{
  "hidden_act": "swiglu",
  "qk_norm": false,
  "bias": "none",
  "tie_word_embeddings": false,
  "max_steps": 2659,
  "dataset": "wikipedia_en"
}
Each number is 128 + 24 x the weight over its row's rms, rounded and kept within 0 to 255. Layers, rows and columns count from 0. The size above them is the row's rms in percent of the matrix's.

# layer 2 MLP gate, 320x128, rms 0.232, rows 0-199, columns 32-63
size [103 103 104  97 115  98  97  82 105 101  92 109  93 105 105  90 113 108  96 106  88  99 106 121  89 100  82  92 120  99 106  97 104 109  86 104  97  96 112  80  90  91 109  90  86  92 104  95 117  95 106 107 102  86  99  90 102 108  89 102 110  83 112 106  90  91  97 103  97  92  98  93  99  93  96 104 109  90 105  88 101 109 102 106  92 110  94  79  90  96 102  97  90 104  95 101  94  94 102  92 110 120 106  90  94 103  94 104 111 102 109  92  92  96 104 110 105 100 113  98 104  98 106 105 103  89  92  91  92  92  94  95  98  92  98 102  90 111  95  96  96  83  97  94 118 107  86  87  93 108  97  96  97  95 100 109  80  91 101 116  97  88 104  83 114  96  88 106 108 106 107  90  87 149  98  83  82  86 108  83  97 103  93 122  97 100  83 126 134  93  80  85 100  89  94  91  92 100  95  93]
[[ 87 128 130 133 118 144 140 122 201 110 134 110 147 145 109 118 144  97 143 129 126 137 157 110 107 157 175 164 167 121 120 175]
 [102 103 160 115 142 138 152 131 145 102 108 134  99 106 135 114  90 156 151 172 127 146 149 109  84 117  78  89  74 123 111 137]
 [ 97 154 149 121 119 153 133 123 136 157  75 136 105 127 123 124  87 129 137 119  89 109  96 140 140 132 146 136 134 170 103 134]
 [112 115  97 138 122  88 162 102  82 188 123 125 150  86 127 142 111 121 122 162 114 135 105 135 135  84 125 114 156 161 161 132]
 [144 102 124 122  94 124 129 168 116 169 121 129 122 143 108 102 167 154 127 125 158 108 118 149 169 159 135 117 195 162  70 131]
 [172 115  99 119 157 120 122 157 155 129 156  74  94 125 138 126 113  80 109 128 130 116 132 174 145 151 137 135 153 100 130 103]
 [150 133  96 122 114  87 113 165 139 138 152 119 153 116 127 144 158 141 146 146 116 156 136  77 146 128 131 136 122 135 125 142]
 [134 166 144 107 161 136  92 143 143 115 147 149 126 125 139  74 100 142  76 140  84  74 111 135 154 104 110 140 117 164 136 141]
 [129 110  95 132 117 200 151 111 111 135 164 121 161 118 158 149 150 143  93 145 116 115 123 103 134 187 113 148 140  85 106 137]
 [ 88  94 129 138 168  87 124 139 122 178 118 122 123 131 140 159  95 108 134 145 157  98 131 128 146 107 166 138  89 123 128 139]
 [148 110 155 109 112 122 121 131 171  58 119 166 112 137  79 125  79 114 145 112 141 125 125 137 115 121 124 133 102 135  79 102]
 [114 102 188  90 118 155 133 130 109 131 144 125 160 144 139 166 158 151  83 129 131  89 140 147 153  95 161 139 168 144  64 129]
 [ 57 147 134 142  78 107 167 106 135 118  83 106 166 129 110 148 163 137 102 142 137 101  82 156 115 124 132 134 178 125 132 156]
 [112  90 144 132 134  84 120 119 116  99 141 136  91 175 160 141 119 108 117 145 107 123 115 134 162 130 167 148 102  78 109 119]
 [139 106 123 126 162 109 121 164  81 115 118 129 146 123 138 100 102 164 118 134 147 132 112 131 118 126  98 154  98 135 111 111]
 [104 122 117 146  66  79 120 132 125 165 121  97  94 115 107 115 112 129 101 126 158  81  95 133 133  99 112 114 149 142 142 140]
 [122 109 110 127 124 105 116 106 158 158  83 102 100 142 139 131 102 123 150 183 173  87  98 138 157 137  91 153 104 108 130 128]
 [131 131 127 114 127 191 130 104 114 136 159 148 139 140 142 141  92 113 136 104 147 179 129 118 131 133 136 160 116 125 167  97]
 [145 131 105 176 123 139 177 182 101 108 120 131 131 160 125 104 137 153 160 166 124 109 118 149  94 168 140 127 164 142  99 120]
 [119 123  99 171 126 146 125 120 129 131  92 119 138 157 146  78 136 141  97 141 139 111 108 152 155 116 177 117 101  87 162 116]
 [128 146 166 136  93 110 155 148  90 103 159 131 114 162 174  75 133 110 142 117 118 161 141 144 127 135 141 125 108 122 106  92]
 [ 98 151 105 147 116 103 102 107 150 107 122 165 160 135 124 163 116 109 110 141 137 125 159 121 140  97 132 113 138 125 103 134]
 [136 114 120 143 119 144 153 128 132 101  87 171 115 149 114 188 132  90 134 184 157 117 108 127 154 128 164 153  83 131 141 123]
 [165  89 126 119  44 156  83  97 138 104 134  78 147 142 138 140 114 108 116 140 108 138 174 158 108 117 145 128 111 107  72 173]
 [148 133 165  74  91 168 140 149 165 132 144 136 155 144 119 136 104 111 113 142 105  92 112 118 123 158 102 115 122 141 137 115]
 [147 161 190  94 164 163 122 116 147  66 157 178 132 154 112 121 159 139 129 107 142 135 122 150 139 131 127 133 100 128 116 120]
 [111 168 126 114 108 138 134 137 129 169 114  78 137 153  81 128  71 106 101 136 145  76 175  98 161 109 102 131 140 161 144 123]
 [113 133 176 120 128 108 102 117 168 104 108  95 135 140 194  80 135 137 111 117 155 150 124 201 134 139 168  91 112  95  84 132]
 [117 174  84 136 132 148 143 132 128 122  81 117 128 142 142 124  90 118 185 140 134 121 110  73 136 156 101 128 135  84  99 127]
 [113 151 115 120 119 155 104 131 145 168 128  83 130 155 159  99 124 115 121 151 168 140 169 131 103 118 116 135 120 136 114 129]
 [111 100 141 117 130 161 111 174 114 114 144 154 148 177 172 145 117 138 148 133 135 137 139 143 147 150 161 170 148 124 113 120]
 [162  78 118 128 148  99 132 156 107 131  83 163 128 107 116 130 132 138 114 130 111 158 117 158 104 143  89  76 139 117 134 127]
 [132 137 126 131 116 162 128 143 132 114 125 120 124 129  95 128 134 125 158 132 110 122 156 150  88 117  53 186 133 124 112 108]
 [156  90 130 142 136 154 110 139 164 143 125 116 148 118 144 130 163 112 138 104 116 169 187 127 126 159 132 141 115 150 128 105]
 [135 179 145 121 134 106 113 170 151 176 131 113 153 141 133 150 111 155 120 104 136 161 129 115 154 165 161  88 168 132 117 144]
 [144 125 119 140 131 158 171 127 139  94 128 125 117 158 131 131 160 130 132 131  84 144 155 122 124 105 146 175 134 150 105 111]
 [ 97 130 129 164 135  90 141 108 143 127 109  95 135 129 161 172  98 100 147 164 125 140 139 137 153 128 186 135  98 128 138 111]
 [100 142  81  98  89 157 165  88 106 100 121 142 120 140  96 145 141 161 110 123 124 115  98 131 131 130  88 110 143 116 104 132]
 [109  73 129 147 110 125  98 153 145 104 143  78 141 126  92  83 148 133 114 127 149 130 115 137  92  99 134  97 148 143 125 114]
 [158 108  81 109 100 114 116 127 165 154  94 138 114 154 132 157  92 121 162 109 137 114  98 138 135 147 166 131 155 140 133  99]
 [113 121 132  89 128 142 169 105 103  88 123 153 131 149 110 126  87 144 129 157  85 120 122 137 151 159  81 160 134 129 106 183]
 [145 116 140 108 154 127 173 147 147 125 122 139 115 105 140 121 110 125 134 130 160 152 119 149 109 126 135 115 142 158 126 154]
 [155 115  81 133 127 136 131 139 120 123 114 124 153 132 158 145 150 187 163 125 160 136 131 168 152 119 141  93 127 142 121 176]
 [149 119 142 127 143 109 138 133 163  99 120 126 115 170  66 127 131 181 131  87 114 132 119 146 132 130 130 113 121 147  96 119]
 [156 144 116 155  77 143 124 126 135 157 118 127  57 133 143 125 138 158 145 119 122  91 133 145  80  92 135 157 100 101 158 115]
 [114 153 113 162 136 114 118 162 130  87 125 126 160 120 154 124 108 137  88 120 118  98 107 180 124 106 136  94 152 127 123 151]
 [164 156 182 116 128  90 178 109 141 126 133 155 126 116 121 121 158 120 126 146 138 113 170 126 114 143 118 123 148 183 150 130]
 [117 130 166 102 125 118 145  83 136 136 147  70 147 165 104 108 144  78 153 129  97 136 112  95 118 125  89 115 117 136 121 121]
 [133 113 120 102 110  90 104 120 108 123 104 132 140 110 109 147 100 116  77 194 133 117 156 147 124 100 103  80 128 148 126 104]
 [102  76 127 126 100 151 136 153 126 123 151 124  97 164 119 134 147 102 137  77  66 129 118 136 154 136  95  99 128 138 109 156]
 [124 116 158 155 107 133 134 128  78 136 137 136 126 134 109 126 120 128 121 136 176 129 109 118 107 107 151 174 108 135 140 129]
 [101  91 116 122 110 102 150 115 111 145 113 147 122 176 106  91  98 137 153  91 104  67 133 106 122 125 159  68 117 152 127 115]
 [ 70  95 132 111 138 142 153 118 120 107  80 107 163 152 127 105 137 167 111 144 118 155 152 157  96  86 142 134 115 138 131 121]
 [153 165 125 177 129 109 158  91 139 103 139 145 156 125  76 131 149 150 127 121 152 104 107  73 148 134  94 103 113 100 143 152]
 [121 138 114 149 111 141 136 124 112 105 120 151 149 152 134 135  92 142 124 171 113 161 115 128  81 102 118 132  98 140  99 145]
 [117 109 114 163  79 127  99  56 162 144 129  95 109 131 112 171 123 124 161 106 137 166 128  71 166 122 130 129 180 128 133 168]
 [127 139  90 139  93 108 132  92 147  64 113 139 125 138 125 107 132 122 136 114 120 107 126 162 124 139 139 175 162 145 139 155]
 [124 100  97 127 121 152 111 138 139 109 113  96 112 123 129 114 135 161  89 125 163 144 141 167  90 128 176 133  99 167  99  97]
 [131 145 146 129 101 133  97 166 119 117 138 111 171 176 130 151 132 120  88 162  95 102 172 126 111 144  85 119  93 147 126 111]
 [110 131  73  99 108  65 132  85 108 134 131  94 173 116 150 110 147 137 150 134 135 107 127 117 131 131 130 148 154 106 111 119]
 [147 137 106 112 148 122 187 167 119 126 111  95 111 131 107 131 142  91 137 128 136 165 101 130 160 117 121 107 118 137 162 149]
 [ 83 128 152  71 150 111 173 118 149 177 130 144 114 144  89 110 127 145 125 140 124 124  79 129 115 121 142 167 127 146 110 144]
 [121 112 102 107 158 109 135  99  94 133 128 107 160  76 124 145 108 112 116 147 130  87  96 152 135 131 112 152 128 177 150  78]
 [ 94 153 131 119 115 134 146 157 103 156 138 131 127 127 101 163 123 102 100 134 103 108 102 134 113 130 113 136 129 157 118 177]
 [133 100 110 107  95 139  84 128 161 119 152 134 108  71 162 177 124 113  71 149 116 151 136 140 132  93 103 128 130 130 133 114]
 [113  95 134 158 133 149  92  93 146 159 168 122 169 127 130 140 114 199 102 141  94 123 145 101 104 118 108 154 148 117 139 144]
 [108 163 156 140 127 106 154 199 146 110 113 127 154 111 144 100 116 200 139 105 139 118 139 131 103  94  97 148 104 108 136 158]
 [110 125 149 126 161 103 128 145 128 120 141 155  94 148 139 151 139 120 126 112  92 121 132 130 132 125 154 155 135 120 126 116]
 [150 152  77 161  93 143 106 138  73 138 138 117 115 109 122 126 123 126  95 135  77 124 143 110 128 130  82  95  99 116 127 163]
 [146 109 118  77 160 148 179  92 148 174 139 141 116 158  63 119 127 101 115 113 136 162 174 126 136 105 137 124 140 116 130 112]
 [153 185 177 118 112 101 161 115 127 108 107 157 146 123 126 137 135 133 110 176 153 125 111 155 118  93 121 123 114 132 130  71]
 [119 146  99  96 114 123 134  86 115 129  99 201 227 126 109 147 121 138 125 152 122 107 139 125  86 111 103 130 142 144  69 150]
 [146 114 172 131 165 127 152 134 156 104 111 161 193 123 128 123 142 104 123 130  99 132 142 147 111 140 117 137  75 139 123 130]
 [154 131 124 153 131 143 128 141 166 134  74 128 110 195  86 134 142 106 159 124 107 138 138 133 154 149 171 128 140 171 123 138]
 [112 149 107 140 125 145  67 126 143 137 127 142 115  57  94  90  88 137 158 105 139 115 107 117 125 116 129 120 155 184 125 156]
 [115 129 153 149 117 147 134 134 126 197 131 151 120 145 143 143 134 157  83 130 116 158 130 171 102 127  99 171 123  87 107 127]
 [ 82 112 122 124  80 169 127 135 142 100 120 139 119 123  99 116 111 114 122 164 113 125 153 177 124 150 125 152 102 116 136 153]
 [129 114 161 160 130  87 133 150 118 149 142 147 140 149 119 133 140  98 168 122 147 108  99 125  85 134 130 138  91  99 114 110]
 [114 142 103 150 129 149 113 162 180 140  91 156 146 155 129  82 170 154 149 110  86 137 125 149 131 132 125 115 149 106 141 115]
 [117 137 107 114 119 134 145 134 138 111 123 135 178 170 148 142 127 102 139 149 136 116  76 117  81  88  77  77 128 154  94 135]
 [150 133 184  83 140 122 116  88 125 127 130  97 106  91 112 170 117  94 134  83 112 130 167 131 161 137  89  94 120 125 129 127]
 [ 91 172 119 146  79 142  93 100 144 147  85 100  95 127  86 143 143  93 135 193 122 148 139 132 111 129 115 134 118 119  93 138]
 [118 138 123 127 134 133 110 169 144 150 132 150 127 178  78 140 145 144 114 137 114 150 137 100 102 167 130 176 127 167 147 134]
 [151  88 103 133 177 145 137 126 130 122 112 146  97 158 132 125 122 167 115 126 126  97 142 129 172 153 149 112 116 104 118 143]
 [118 134 180 154 117 137 142 141 150 140 114 171 134 117 129 113 142 147 129 137 114 206 133 149 123 146 140 130 155 165 111 161]
 [ 71 131 150 137 127 133 147 104 145 102 110 148 124 129 107 142 138 156 123 113 167  87 108  95 133 127 122 185 150 102 128 143]
 [121 107 122 119  96  55 129 130 159 114 125 121 129 125 164 114 141 130 120 108 136 146 135 156 168 144 164 157 109 138 113 156]
 [125 125 162 150  71 102 150 168 111  97 117 173 155 144 131  97  97 140 114 147 165 118 123 120 121 134 146  79  96 108 133 106]
 [146 139 140 123 139 133 136  92 137 143  86 164  97 120  98 118 106 135 117 166 118  86 113 138 136  97 117 150 139 106 117 153]
 [140  92  97 154 137 162 138 153 123 100 127 142 123 108 118 133  84 126 108 136 126 146 132 143 119 141 140 143  98 160 139 123]
 [115 121 120 102 107 143 111 148 138 127 107 132 154 131 149 101 156 108 117 167 186 142 135 116  78 117 161 178  94 119 157 122]
 [104 139 143 132 115  91 156 128 151 109 128 144  80 125 145 134 108 159 122 150 152 118 127 142  68  95 105 162 170 106 155 110]
 [115 136 100 116 152 121 137 108 127  87 154 122 101 172 149  89 105 123 102 151 159 134 124 165 126 134  89 133 158 116 109 137]
 [112 128 104 154 136 105 129 152 115 117 163 110 173 113 127 140 165 136  98  98 140 148 145 113 137 123 163 122 128 151 133 142]
 [129 121  80 121  93  84 116 120  80 137 166 100 138 121 137 126  94 135 131 143 148 156 125 120 158 111  96 128 107 127 114 175]
 [176 149 143 125 135 140 137 152  75 130 172 128 146 135 148 168 161 126 122 150  95 116 114  94 146 151 116 112 131  85 146 137]
 [ 95 133 101 113 118  91 187  88 133 132 109  86  82 122 106 133 140  90 161 116 153 138  97 144 122  86 163 123  99 114 120 109]
 [ 83 105 105 109 126 129 132 117 136 135  94 121 116 114 144 122  96  89 163 161 155 150 122 109 133  93 150 126 127 115 145  77]
 [106 192 119 162  91  93 139 145 148  88 108 130 107 167 125 195 133 140 136 130  99 170 143 135 113 118 133 125 124 110  80 180]
 [122 141 109 151 123 160 104 120  92 129 152 138 136 132 165 155 113 124 104 168 129 134 167 110 122 167 126 138 132 121 139 175]
 [153 127 112 123 158 165 137 117 134  88 154 169 127 125 135 136  92 125 152 159 127 124 166  91 144  76  94  72 120 116  90 135]
 [129 172 125 131 132 101 120 140 123 119 137 137 122 159 130 146 146 121 113 114  90 128 100 107 113  82 118  93 151 150 122 153]
 [127  68 148 178 136 114 119 136 122 138  86 123 142  83 164 119 125 121 115 129 139 136  74 114 149 111 128 120  90 103 109 121]
 [140 127 163 147 110 180  85 127 117 138 123 160 119 110 123 172 138 132 116 111 117 153 140 147 124 108  70 139 141 178 128 142]
 [130 133 123 129 115 141 131 119 156 126 118 159 116 124 136 160 114 139 125 151 166 153 138 104 124 140 104 116 112 148 154  99]
 [121 106 161 116 124 154 134 115 129 132 154 137 108 140 158 152 134 169 102 176 148 109 135 135 127 118 145 174 131  92 119 138]
 [102 145 112 135 142 149 171 136 142 105 128  96 149 138 172 105 125 141 136 117 137 140  88 143 137 153 132 134  94  99 116 143]
 [ 72 100 147 127 135 123 113 118 130 159 128  88 133 153  82 152 124 133 142  97 112 126 167  80 141 124 107 167 116 152 149 106]
 [138 134 130 132 142 130 152 113 124 168 143  93 104 147 135 129  81  81 141 125 127 115  81 120 135 106  95 139 147 114 114 165]
 [137 152 155 108 146 143 126 152  71 125 121 168 119 104 148  92 107 172 113 119 118 117 147 107 162 125 174 140 109 133 155 117]
 [131  72 110 124 123 147 128 154 185 140 131 182 138 131 106  91  76 115 106 124 121 142 103 147 141 170 126 123 150 176 100 116]
 [112 100  91 113 140 111 122 177 137 118  88  86  99 136 136 123 171  97 114 120 145 111 105 125 166 124 120 126 107 173  79 110]
 [114 129 154 120  95 143  42 128 152 159 120 131  98  94 122 107 112 118 114 114  95 147 133 116 117 119 164 165 138 139 141 108]
 [121 166 136 140 121 155 148 109 109 105 137 126 121 149 107  72 142 117 122 108 102 163 134 110 153 144 112  98 148 115 125 148]
 [ 80 133 106  91  95 172 108 108 123 118 161  70 156 155 154 155 130 187 142 160 107 151 141 137 121 106  75 122 102 150 127 149]
 [140 132 129 111 103 131 125 142  95 122 127 143 149 147 118 133 136 153  91 150 135 116 132 147  98 119 156  98 108 146  95 162]
 [136 113 127 121 133 156 103 138 130 132 114 149 148 106 161 123 121 127 153 161  91  74 144 152 110 113  97 169 140  99 141 114]
 [130 127 122 125 147 101 182 128 105 127 111 143  93 137 105 120 118 114 140  99  95 118  84 141 126 118 142  77 159 135 138 147]
 [151 110 151 126 144 100  84 169 132 159 116  97  83 121 133 148 129 128 120 119  89 123  99 133 166 137 157 139 137 140 120 104]
 [110 112 113  98  95 105 149 156 153 150  92 190 161 118 108 160 123 130 139 128 127 113  99 145 132  62 130  88 154 121 125 149]
 [115 147 148  89  99 118  84 136 148 133 133 119 177 140 139 145  77  97 112 123 110  98 145 100 139 116 112 102 155 112 144 126]
 [142 101 115  75 116 119 144 159 142 160 133 148 130 128 118 128 112 103 115 168 147 125 118 141 109 131 166 105 107 143 150 130]
 [105 124 126 170 145 103 134 130 132 149 143 126 116 133 136 197 142  96 106 144  89 118 113  95 177 150 107 131 186 116 149 151]
 [127 160 134 128 183 130  99 124 146 128  90 139  96 129 126  98  83 118 145 106 104 132  93 150 133 126 156 128 139 130 121 144]
 [120 154 139 144 144 156 113 144 118 162 153 146 135 142 160 130 135 127 116  98 137 120 114 131  79  99 153 132 112 144  88 147]
 [131 162 116 146  95 154 120 114 139 119 160 131 113 122 120 155 109 109 114 141 153 161 144  70 128 126  83 116 130 152 115 111]
 [111 121 131 126 160 118 128 154  90 133 158 185  71 145 129 103 130 122 132 129 116 161 122 150 170 123  95 128 110 125 128 128]
 [133 205 129 157 106 186  88 165 127 119 129 118 134 148 123 151  91 118  76 168 113 180 101 148 111 126 129 153 109 111 148 109]
 [107 151 138 138 142 124 126 110 109 128 103 128 156 117 137 142  75 121  96 147  74  91 133 159 148 134  92 166 128  91 114 129]
 [148 109 110 132 106 120 120 161  97 118 121 147 124 153 140 136 125 139 140 172  62 149 130 150 140 121 139 128 153 104  70 149]
 [121 115 140 158 125 153 158 132 147  93 131 128  88 125 118 117 162 112  88 121  78 163 144 156 137 116 129 126 147 135  89 177]
 [142 116  88  62 142 140 128 120 149 120 105 140 101 134 114  97 137 145 162 111 139 126 152  86 101 139 146 152 131 130 113 126]
 [119 150  71 131  93 146 188 125 130 141  79 120 155 110 146 137 108 110 134 128 120 147  96 124 117 109 115 120 156 143  99 162]
 [118 134 126  97  99 126  87 117 125 133 161 128 125 127 135 143 113 115 123 114 135 141 152 204 151 123 137 145 130 113 113 119]
 [162 126 123  89 154 128 118 150 132  60 151 136 166 151 139 116 147 129 123 153 113 152 164 145 134 112 155 107 122 120 126  88]
 [139 134 133 114 139 125 102 162 139 126  95 140 129 129 139 120 111 125  86 127 116 142 124 125  87  96 138 128 172 109 143 134]
 [132 158 135  95  85 140 157 161 146 148 103 138 114 159 110 149 125 138 126  71 115 175 125  86 132 140 144 159 125 135 115  94]
 [125  95 107  91 132 137  98 119 117 128  86 128 112 119 127 126 116 132 158 108 119  90 128 151 154 126 161 141 136 117 100 126]
 [151 121 103 157 167 114 138 108 133 107 162 160 131 157  77 127 131 129 164 143 141 152 174 112 123 144 134 173 104 105 127 119]
 [154  95 126 151 137 126 121 126 147 142 118 148 174  93 129 116 111 106 109 137 110 144 110 128  96  94 115 107 133 131 132 111]
 [ 85 138 127 136 141 132 146  69 132 125 105 115  81 141 138 174 124 106 102 148 134 139  90 169 146 124 113 135 150  87 152  97]
 [142  56 137 128 142  82 120  88 118  61  91 146 107 141 114 125 114 102  96 113 163 132  98 134 116 132 140 158 151 110 123 135]
 [121 119 109 133 170 147 155 160 133 138 126 148 157  88 149  97 150 152 145 150 152 153 133  62 119 132 127 116 152 105 127 175]
 [135 166 115 135 123 142 124  89  95 115  93 170 119 162 112  80 130 134 119 106 118 145 106 119 112 159 115 132 161 142 117 115]
 [166 125 176  97 121 134 145 159 148 116 135 150 124 155 171 117 108 113 110 155 116 122 120 153 153 109  91 167 123 143 108 158]
 [118 121 157 102 125  93 117 137  91 106 131 150 148 105 134 166 144 142  91 121 139 160 169 147 140 166 134 126 161  92 119 120]
 [171 130 135 144 143 115  97 153 131 146  97 143 128 140 119 138 104 125 130  98  96  89 107  70 149  97 127 187 116 143 175 104]
 [128 163 110 141  92 182 171  73 133  92 132 127 158 163 102 141 148 109 110 127 164 162 135 172 140 146  88 147  92 129  64 182]
 [122 118 148 119 128 122 141 153 151 162 174 156  99 111 136 150 122 168  73  86 135 111 135 139 160 109  95 133 136 142 135 121]
 [169 181 115 167 143 127 159 131 164 153 128 107 123 134 101 112 115 150 129 152 154 116 147 116 100 143 167 134 153 147 121 140]
 [107 104 133 114 143 135 118 161 176 140 136  37 143 122 143 114 111 195 118  97 135  90 107 122 104 105 101 133 100 118  99 134]
 [ 97 158 141  99 119 117 124 143 139 117 106 120 146 172 129 125 118  51 113 147 125  96 157 115  70 135 125 136 106 130 163 130]
 [138 156 108 133 162 118 119 107 121 125 142 151  87 161  86 126 154  91 123 164 138 128 106 133 100  67 133 103 117 147 122 115]
 [146 141 165 114 130 121 148 106 116 135 111  90 156 127 112 156 129 109  86 130 163 114 177 105 125 106 126 123 139 108 136 110]
 [ 94 100 123 162  94 116 136 112 131 127 120  93 157  99 171 122  54 136 110 163 125 144 118 142 124 137 124 135 101 115 119 153]
 [108 142 130 128 121 148 113 158 138 181  99 122  40 138 129 143 134 123 173 160 124 131 145 116 121 118 145 133 106 104 137 122]
 [132  91 137 163 103 107 157 126 160 108  96 110 157 105 150  98 129 175 117 124  91 142 103 137  85 109 139 132 149  79 169 175]
 [135 117  87 110 110  61  88 129 100  98 140 114 124 175 141 153 138 149 133 161 123 151 154 129 119 142 138 133 117 114 175 100]
 [ 76 207 132 127 111 131 136 122 141  86 124 125 139 150 135 162 124 117 100 108 134 123  91 110 106  55 123 110 128 158 165 129]
 [129 148  67 153 143  97 120 122 115 101 132 137 129 213 120 123 153 129 147 119 107 125 105  94 122 110 162 133 166 178 134 150]
 [135 115 105 136 109 126 124  93 103  89  79 154 123 117 159 115 149 131 113 151  81 106 119 169 154 120  97 130 164 132 121 136]
 [139  95 117  95 124 148 127  91 106 170 129 107 138 128 102 165 125 149 109  90 114  94 116 163 136  95 119 124 116 128  96 151]
 [127 135 163  89 154 110 114 118 131  92 160 108 121 182 116 114 108 110 106  95 122 135 188 138 177 121  92 153  91 118 102 106]
 [101 107 102  92 186 133 107 160  72 143  98 132  70 131 137 129 128 151 122 104 124 144  96  79 108 117 126 168 155  95 153 166]
 [133 136 153  72 145 151 101 173 118 123 180 129  94 141 112 162 130 138 132 121 142 128 144 121 135 136 116  94 100 187 109 146]
 [118 153  96  83 144 159 123 150  89  95 122 129 148 139 129 161 111  75  97 116 114  91 115 122 119  84 130 140 123 184 114 138]
 [172 164 119 183  91  92 126 141 155 101 127  92 140 152 112 128 108  81 122 147 112 129 144 166 122 116 165 153 126 137 132 128]
 [118 151 124  94  93 103 119 158 111 111  88 155 129 171  65 156  81 136 142 170 129 129 128 128 128 161 111  85 116 144 106 143]
 [132 133 140 130 114 110 151 115 193 107 154 142 124  91 148 153 135 181 127 192 145 126 110  92  87 124 113 157 134  81 120 141]
 [131 155 139 111 135 141 135  77 127 145 128 177 116 137 135 133 140 118 154 132 133  73 132 151 100  91  78 129 181 132 139 120]
 [142 182 135 112 128 126 103 170 118 116  96 115 142 135 124  87 153 132 120 133 114 158 144 145 122 110 142 143 137 135 114 118]
 [148 136 127 131 135 118 166 121 143 136 126 115 121 175 150  95 131 120 122 130 117 154 111 149  84 130 177 116 109 182 120 138]
 [177 113 142 116 115 127 165 118 125 155 144 107 113 130 145 125 157 139 132 134 110 118 139 171 149 117  98 115 135 100 146  82]
 [132 103 102 113  90  95 135 164 167 129 111 147 155 126  73 101 113 136 108  94 124 124 146 107 153 130 118 117 122 151 130 130]
 [136 148 118 144 122 172 135 157 178 131 167 132 130 148 130 138 105  87 130 131 129  78 126 179 103 141 123 131 104  92 176 176]
 [106 123 151 103 115 125 105 131 138 139 157 120 127 160 142 122 132 135 142 140 135 132 136 129 141 156 162 124 120 162 124  80]
 [ 95 126  55 144 185  90 145  98 121 143 123 138 165 134 128 176 138 111 148 132  89 130 140 119 133  81 118 154 166 149  95 146]
 [136 147 145 134 148 102 110 126 131 117 150 123 137  82 124 110 135 100 100 120 149 150 129 160 165 104 113 120 156 154 175 101]
 [159 136 165 156 140 130 111 120 114 118 147 124 129 119 129 129 100 122  89 128 177 116 146 142 119  93 133  81 130 162  91 146]
 [125 143 118 125 123 145 138 104 111 142 118 113 119 140 135 144 133 142  82 163 165 138  86 146 101 110  96 130 104 118  93 111]
 [ 98  82 148  93 111 199 142 104 140  79 139 104 153 123 179 161 149 121  83 170 132 168 149 154 126 145 119 128  96 110 155 152]
 [122 144 100 112  76  85 161 111 109 126 176 114 137 178 130 163 177 126 133 181 129 161 156 117 119 106 106 169 137 117 103 142]
 [125 136 153 155 139 140 132 143  76 102 146 107  93 113 170 148 101 128 119  77 160 106 120 108 130 191 154 144 135 113 108 109]
 [130 122 107  79  94 137  78  80 122 130  90  74 142 149 120 128 138 106 134 120 104 135 161 122 119 146 164  81 121  62 136 135]
 [140 145 148 127 120  87 105  80  80 152  94 132 143 162 108 108 166 148 146 105 150 100 127 145 166 116 129 108 130 136 139 138]
 [125 150 119 130 154 114 125 161 105 119 101 151 140 170 127 168 172 137 112 151 103 161 165 163 116 126 145  99 124 139 157 127]
 [135 113 143 148 163 143 136 113 157 184  90 161 127 139 135 145 139 106 135 178 124 118 124  90 106 141 146 137 114 140 104 116]
 [138 170 154  95 156 140 172 130 145  98 150 177 118 120 114 126 154 136 142 102 102 150 157 148 120 133 122 106  96 164  97 117]
 [128 154 156  88 123 144 142 153 144 116 190 159 131 143  94 108 138 181 116 148 161 121 151 150 112 138 117 127 138 163 172 155]
 [111 154 109 103 113 119 131 119 122  78 102 156  85  97 129 175 145 155 171 145 191 147 137 141 107 139 121 160  99 122 128  98]
 [116 170 102 111 131  79 123 154 114 126 131 107 154 159 118 127 176 143 173 148 163  93 149 137 134  94 138 168 120 121  95 136]
 [111 121 108 133 124 122 162 124 145 117 115 111 124 112 116 155 145  88 107 161 148 141 135 130 127 125 102 126 123 123 118  78]
 [145  89 160 119 116 175 142 140 104  81 114 160 101  97 141 134 139  99  93 138 107 153 158 144 173 116 103 120 103 119 116 122]
 [120 127 131 115 125 114 119 150 115 142  90 117 143 129 145 111 103 101  74 178 149 129 137 150 122  88 177 113 145 101  92 168]
 [150 117 156  90 127 108 122 124  95 143 148 120 106 106 125 119 156 138 125 158 160 153 116  85 100 105  99 133 127 157  91 122]
 [144 130 109 126 132 128 143 163 151 159 115 137 124 123 119 147 164 149 121 143 158 154  80 159 130 154 116 146  95 160 121 155]
 [182 161 153 123 136  85 137 121 167  79 124 152 139 133 114 157 118 176 151 127 102 106 110 167 126 152 123  66 146 142 143 132]
 [129 131  99 139 118  84 113 130 121  94 124 104 138 134 153  76 132  90 112 185 143  83 107 127  77 107 130 138 138 142 132 149]
 [132 121 127 120 116 130 160 126 167 119 106 124 150 120 102 156 192 103 161 144 131 157 124 117 140 105 162 119 150 155 122 132]
 [ 85 136 156  94 127  73 149 134  93 158 116 131 104 134 106 176 143  96 148 136  94 136 125 185 134  72 118 142  94 132 161 175]]